{"num_hidden_layers": 24, "hidden_size": 128, "num_attention_heads": 4, "num_key_value_heads": 4, "head_dim": 32, "intermediate_size": 512, "vocab_size": 2048, "hidden_act": "tanh_gelu", "norm": "layernorm", "norm_place": "pre", "norm_eps": 1e-05, "positions": "learned", "qk_norm": false, "attn_scale": 0.177, "bias": "all", "tie_word_embeddings": true, "parallel_block": false, "init": "normal", "init_std_qkv": 0.0442, "init_std_o": 0.00637, "init_std_up": 0.0442, "init_std_down": 0.00637, "optimizer": "ademamix", "learning_rate": 0.000709, "beta1": 0.9, "weight_decay": 0.37, "lr_head": 0.0171, "max_grad_norm": 2.0, "warmup_steps": 380, "schedule": "wsd", "decay_fraction": 1.0, "decay_shape": "linear", "final_lr_fraction": 0.0, "batch_tokens": 65536, "max_seq_len": 512, "doc_mask": true, "z_loss": 1e-05, "train_tokens": 379800000, "max_steps": 5796, "dataset": "wikipedia_en"}
Each number is 500 + 40 x the weight over its row's rms, rounded and kept within 0 to 999. Layers, rows and columns count from 0. Numbers have three digits each. The size before them is the row's rms in percent of the matrix's.

# layer 7 attention query, 128x128, rms 0.0611, rows 0-99, columns 0-63
113:484548557554502471472488551484537489561442484479520474453482507463479474477471530496556548446530520503524505536459502503497595483528421487433478507543528504514494453439565484532540456439497492
120:506528493402520461504499442523466557499567525487497602490485462519495457522470556528519529536493461525448444528545462509511549457512553467585525461457420508539453537508486447534568499526538503
121:480478480458454502550500511526532567528471502519509545552478556546471513497468472513483402530467438455530523464513450495466514492439513497518505464533479472517482566530461490516492552510490572
110:515512496510436457493503461515509542564451453507529451553484546511533488490486518534554451500487451421548536499505479516468546484412519470428488498623468461454498519491525498563523569438469513
112:493561586501499515479530484494515528599406479521599499428549566472397451503548427510534535489518486513501474570499465539469565499473435452443520484449464541587489444418539518500485496465511534
106:478407579471509575415540483487461507483430506504474438472423531489473475498493433486468460515529485546543537569514489508446543522500492510509512542499455546585496517481458573461475492481567484
119:551534461596472494508459532477573453441502502459450452491510474527528552511522493475491560470527521534533476475422610469559495534499444532498510529496528521491470469445474562459530430535452502
108:540554437534443456495502500547484477465573501474493519483497458488534531490476504462500559472510522539459526455499562502528516547533521494464473490474515535451465572483515556523595418526489450
117:497545526559615522477489464483421530522484549503547557503513485497447482502509480436435619542538502489516444533469485487496518497521446498512559476406459529557492505394517522507549503478512446
129:511473492475546489539514463494491468626433478498479405502532526502483491513520550509556448468497550412530490493517502503447475482428444517485431543530453460419524442436504510501441584502480475
137:538516443483490459528450473523517477487544542406536491506483446494430559505546612478471599509514535548437459468506520521540535520585523502500519520440517532532422511519542535499557444449499492
118:524534425526479469494567526481454493493473527515368439510517472554536549539486435479474480492494523488604469470474541459539451528467471520534489530549519517450467542528410578469534469592524472
111:461474550435507506553502440512453511561479507479537492476495540527509496495524491518532480529430460438503495515528465537470482490447518519503459505520457414488539507471504454455492597512457503
104:524569511442583511541526494529473437514598431451517515519549543532453478450556488540506477511499543539460419441498599532497502467499496481482491525420557488479557497397549468478477496494534429
134:499517566521485460498503561535518530501506481476485547488462494471579488524429522571506481493520488498479556538505438454502466433487559525469478517593521460498519486628539446504484470485572610
133:529465446518413535534490539562551533474546487484473502519494554522550505476465493550524449484497488486457541494526472548490459490463484496544457508567460464476472567603400476511476544527477558
119:496437450493476517514518525531522554524483523546518520464496540497504471485503501488528481562516421480511519541541449477521532449455496454479490412532458404443506568525439441515459557471473523
116:469499486508520526512507487520480521455528561481460510464454441533496499516518535502466570525494433576469512512514487515504512536581519521552529482476486532557434508557505533493538462504529513
126:506437477536604528515543493447452495484478507483462501475515499452548424482592531442515446528513506572488483484459595466533505491494467494474503510513509524444497496483546434472451522491500451
111:586465485502471513556498452481482482519546573505506507499521504522451544459524471528525465563445445472458486453542492475465459459456510475520434512479455498493550568521498427500494586582445511
113:519486454489465486514488493488541503505490578523522494501543484515483467449486451494529401512496461369520515488518466512456458502474488521524580465508422497421494544542484466511493546527510565
111:470601494493517450448488493479514530484491553527488557472497468508482438510510422521492556473534494540547466525465541520507481478529454426493563461421489502547536568496480525486568438494558484
113:466538521513483539448451523545612548542494508511474550429469514477499458502480450515499527498529483461523443613529370541526516486466442480501503450567503448533504503530521530529591490560538555
118:433538554459509494527470459531444531540569498487587536458555471540478530493480524549573534548479450486458505566492498519499528477469484483463497556565506491622526449504616513517508465442533464
114:551437454487537519528499518516484473592505500511497524516494571530498485471553489526509459546467527433457524504557449489452427477440535487533433555547499446458505492515489495466424565532476534
155:493405497568449576460479499505488498483545546547389498500472519491592472479526420486536485497472470507480490538519498518482485558469480481585496522528460505483510516514437474485442551586454495
112:483483509497477607476541462446539522524520553526441517445536529525487382535575399502538492551459426486549452573498484498505499504478426500555522461437465489504509493515476467466470532583494512
115:456483575498509512470566555461474493570442506504491495509505537489488464533459431499589428509529494473524503514452468495472517485409472503511496489533464419472495453454469460456449560500507523
119:494430466468496454499551591519463525545511514515478492529481522518460444521505427551458432559468482472549516562541426504454497444474457504517478524552450451488571537518455455496434577562450498
109:446508559460582475454430510536417587548421527539507527508532561472503467484499514503531489538493480514518518531559441484451455456483471496505560500510458522469512476507551504493445527505501529
113:520514514521522502517529505474446457536567442498443507448491549510522442493464494494551499497455488469502511532449533470491555472482406432450488479519487476483490516434605480499518536518435508
107:530576436458409485515524464555533531552505516464479502437525512503474555494417531477470542498480506463482459489485547500531570446517534495516415457497468467530517492518480552512488510512466506
040:582556489444518511519500532552533555501484520486452499479492540519556518526489504452474441492468440499490559480495451483490579482444497494520539480508450505526522450597453491564551555585512505
043:527481481518532526550463597548497535461500508572481496527486485529491519439529409485506470486567615534585524538475481451491525505486479467549415508568453583498513506528440490500490575522470517
056:433506551470500515322564468536464512593516489487582501499467519481500519560480545501509459533577503501524464515529480528507477481440511517530573535465540498439526491496495524505452502453561545
078:464491519493494483339539512498493530472513537493506485402491483529535505663427459477467523525469542559531521534509512569500533479474531548528536487519510478494472495449524516447507511493532537
042:477534520529540478427495542488484504467573467505527426503378609539474473479529471466504450534531526492580514483529459511534503497463515479533529426485445478488449454550553514488501464539513534
039:508476488527462497456478446400513479477482505476584417507552515509478459514532470514484501515501529508474451536578434467505447573494428562541560455476476497477471521449461417474465487432530501
053:502483449537479494614444538532491465492509545574505456579496508471461536433515515481530482514486457476480471490560478452545503602408489492480598462458476545500523560497517529515500470496486440
046:490440481562497575502462540553477454508488488522513491609477509479537545399516538459517539493480482442522513531557586471596527559491542531540485558508509458541603610442537488554557486509484448
060:522456481554517498550485470423521434526516505459478503535543537530459521505555484478501531463458531488484538505560535398492485433552504439501398561426539466521509499500559456484492562535403491
075:495493539542455511327536462467474510451472503468441488408465465516507495580469509524437498517469507530517510479527519524464477482474531503515531542522446499450436490444494542493472435537495558
057:506461526549531543642435558536467444513432451518501543558512493415506523424562522492516498418530466475435509434556497498527471505523463511448489484466512509590542465520476484493474513565560435
035:542510569465465499509475531474477469533510517460522467489503486552521418526517521535369457489551462489385462511492429567510468547459454580482560513463489501430471546501470531486527473481494490
076:545522456515485528701479490484544487514516499480487545631467498525478527400501489478547482493474490444486477515541475457531451504456484548510481478514431502514533469492479498486504519513523446
038:519490524467493518513488598508460458503541466581516507531587408519541510515534487515444463493512535467479514536479486438425510521497493488491468551452475537439513517432537469549511475516497499
038:533445528501488430513455511490516515530550501559524492587518455484488415446494489474514557548537485451497560478445482535532501536500537519478404488451494468483499482506493409539438490517480457
038:494449592492479519495544507519415525537569520492473528507471555509467506453509557523483508528540565474500474471521503515577454603511526480472449476515537511447444576449508591530511507499502496
072:587460516457501504433491502491464451547523500406521534436513508577508471577521510511507525527483492493497474509435489470420494462549493486500507504452538436444482482454509494502475530508481566
034:557470454477496470479528511473489443479433472488556506466531503468519521360545486497536545533557542504451497452443513415434458453500475438475458505478475536451555461531464510502536470521432476
059:446536532506562476495462557559473492453420524587543465482432524369507483420458474546491464466540513495563489516561458527522586564456512469554515493479435524525552490500472492522482449539586500
040:540542472458523405472508513435529573479525516441493492522476589502501469550496497502553455480519424533481548472397508510543545544468496460557558499494502465594523484537507502482497483472527517
052:422515516547488516585452588529519551486491470516476502537466502434485470517500487486518481496563525508558594447452468509503510560475479517466469470510463544487526546571481559518545446516548458
048:453513565535490477368497527559484553402519489565539479433426507490515476583445476511497457534587479525562518549505479539494519536468479574523496525478518509497499445542516539493500452479509576
079:468541501468482451321555475478497580490483539496504488412462537513527476570481535493464492533513468468477515492508487530517513479502482530514552501492510504489473457497478477451423502483481546
039:447475551455462478414467557486554507533554483533528550505444541445479465547396494491556452504544484545544583563556475560527519553447457480531545469425535503548541529510516553496503478455553565
081:529538503565554448624487511521491505485477509573509442586512469511488481400493468504529509514541495476490511522470505470514515542501467534519497494549496538543519481504454529540521450523467426
048:572443475492560485438473511468501452511509555514473584516587485516479495567548518482524503560461547454518471533507494544464514530508498512419470493455495450451475516490495504431497529559473491
075:554509539464443505377554461504481511536522479469440481390527474530491540591505494551474466469485488495469483457488437532485511462479546471483514495463508525473464531500500517476477515486541584
034:473458479470467546524487460469486468503471600519497449461451441493484541482488521467453560431511445448430508450468442460507490434538510509513534631509533450518509538456547428491492474498513479
077:545484436496524505663423492541548483487529537536505485615519522537470503367497445443518481476490498493440562486492482452502516488507521467517486492508445523520483497540486480480511492550503445
075:476548490559496514620462495528556514512484471560511524583537487476498484431526467498540491486489483468502486548439451520519523541477502505483434471522466576499487496467468445564519475516533470
065:474522569506488512290594511496465527423495511547509488439468485492507448562502516482474474522541481512494525524441439551536523488463508498559494512529516513493463501496472562498483475497528567
069:565542472522549501669470502470499496544469524475478490589483550551516520388483482487515472528460486496457521513478490460497543485498494463515537446563462530527513474520529488496521518491465483
097:465536488498521442475577500563489507494502537432505444483547467536507520601536566548473508484594506549412463457507489519523472501531518490496460473508516467460494503460566585500511474483564453
094:436507540482576485392489468462500537423497506487477380542517494536490502532429484527460478516480514528517496488486494519526534509495480447536545452488491513470464513514481433494466445471564481
079:542490417441462524644492516461478500494534492455553513565541492501462544462562477454516519505531538434434508469526502476543511495555473506444505439488466468473498520483496421477500504449497443
097:550558477446544490526484465533517521522507462475508495513540457527476583498441567507522477523577540451497482415519508437558508510532452458555507463479550504470446489582440458508527460434557480
084:513437435566499490562454446474470512530579449477463547592448396468486521411527467451507567482433481521522509521523515481493468507474471451499485511485410470477536548497461502446485541502448516
092:482476566576493450418464513495505485501547499558490492477457500494526523479532480494446549504496454500581516527548476530481482566460418573524489515497453515508512531480388557528517471483489475
093:512512426435498505518553439436576471499498477379516468481484498517507514506528522506461506468509628435441437431504516483486487462564535464464518529458542506467500463517502509452545506490478486
085:445457504533529491556441495513537539429558503570478478540574506513510543469481501554467481503554482497554542508514469526535516494441470511532543500518516538571529533563436439527481429444600444
088:436381569557509463438441499539548600491465420590442512553467473517517521538462508472487548491512423611565535516515482545458560511449442490507498511549451496487497516531477502507494511469458520
084:489479536489537493395562461444490546482533524517556482434473497466567526557424566538413544494435479507462487509486529524471513530507497490544518537524488493523511493479475492518453485542458507
094:601416470540425512570514458454489518545485516453441521512517549549526491459533483516481514496446487469472463511524551454471486488489492478444483540546479466488554535521545507481480612457400449
083:463491532537535540433460476552470510443543510579468496419519534420567451482477491486506512527503478509515512528507498555502474537431488517596515489519573544571475534425457444496534425524536528
090:535515531471529499513515532499457517503509479407496494469552508552461576497435566532455493500468515456459472470424542432525515550517548513478477542558554473525470499552519451538482429456490531
085:484503446454396541453506467456454538455515474504505469515544462576538530481483573516481451474537529544472395537488472487507458449469510451581502514537546479511435453535427542493499519489498570
084:478520507479502553522448521559499492504438510495552547496514538472560508445466500473532491508470417529452577498613451528477539488459496545416520464448486493502460575551495450576521419486417482
087:459496547518423544474524475512507550542476494513466551493438510507487518496528521466480448481502455512530486529558424493445471567465504403506443540500494488459509534434471600475480540552456570
104:523557487520499529537568531505470515474551478531581434478485477475477424479559479488535492519498497487433494428536508545504443461510502564512455475499487545488457493424488586528538533456494475
081:537492486520514488633474586532521489540500443438523554477527512486427477456532497479446526521475443521543450457485552522444479458518487458491497548439524443496457531578528536472473541496481460
077:547470425438455496579467471474515467489554478430437499512529452602453545461503610486438557469528547490532459475406549453530478531550503483514491506526554505488516494484462526496501548509485527
081:536468456512524491564458475517519490574461573492460549569516498470476492466477499462523577483449407463462538483567532444475475507495462520502520539432453495492515543534511497514520572508434461
096:543493455529429546485513515482419458496491476492561474470466558480502451506558530568491409519511595551399480505488494512496515465543511573512467523501525459519461422501476520527508476541529482
088:465550493534533450441510527471448480515465487549469521498552515432444488495505464417554524506533551524478571489576496471601482515494513568500535526543485559560503461492523487550503457491514503
085:522424475515482534531421499485523515531512546562560547540497490473555469492502454470567512467469451459518598527563443447444449461492518571485552469454472530488497533468492498536462551541431517
080:633461437517511534557519462460466516504518545405469490489552471528519457489548521495547510555495524498439483520494563480429535450499476493441521516487475470530550477545499485506399567476462478
085:599505441525437546553460527496489512531525473441542398474545469549452514493502517538504465534511624482445416404498495435505517499496516572522447497496527492506461463449496475478482462449523499
089:483566517509455499458495568518493552504553411495531481522493546438561351477496469488534478464505469534420548501573471528556486520477495577469462494492537508551507564453524496537539447478522450
080:554519505446464522680465497519511509483550474517541517537526550566500450484490520477544410521530537477422506538513475423490446459534569520466563544511494493534573465499558498522487545483471495
081:525449481536519561600477479551519476486579503521459525556530480491456527457471532431512533467452491441521510480550496490455459517439503430518578438516487513492492565473448489505532515446498414
087:501484523523535518539460526525500490517545503524443487520391378510418510505464579477458518491562494494564464420524519447527487531436454464508475510460543507419489514502498528547487455529545461
095:530471583490461485503523487543580487506543512478517549476501423493453495515517549549468585464486553515558493467524556516404518512485514419536490485539523446467538517554416538502522519511499490
087:493483576555524523373551487474437547464410511484475486468479516472565477595510452481596544452467470577491532554509456536449518477495494508559577537544490499476495536468460541502471543479484570
096:542527483480347509536449573475559553477532416446524493472473493532426526472486490519528458457521505508475419489533467452518500486514497532436521486436513465431507496532478501515524470456507492
138:502478458482492439483545445516499488587457462494529414519597551506442517519481504515459549514492555438496514412464576490568484420524526494505527553445515492468501547531524527528456526502397487
173:556433507470472485523499453470499454500480506424507485512540435532517545470497526494449539447465515453510489459469541471551504460529563456502526584474527446512509517526496473510443544479402476
117:503508464540487437531522415450483498470438550452486425449541459508469486542560513470460473491490606486446465498549617483539534475570515585477514599474494467469551549463542508474481527534480487
131:507463433467450488509508478518470493525469494470525575486526498515517507470448572486525512476483420513438525557455513468509450450545576466487538471510462470516513523502532539505465515435481500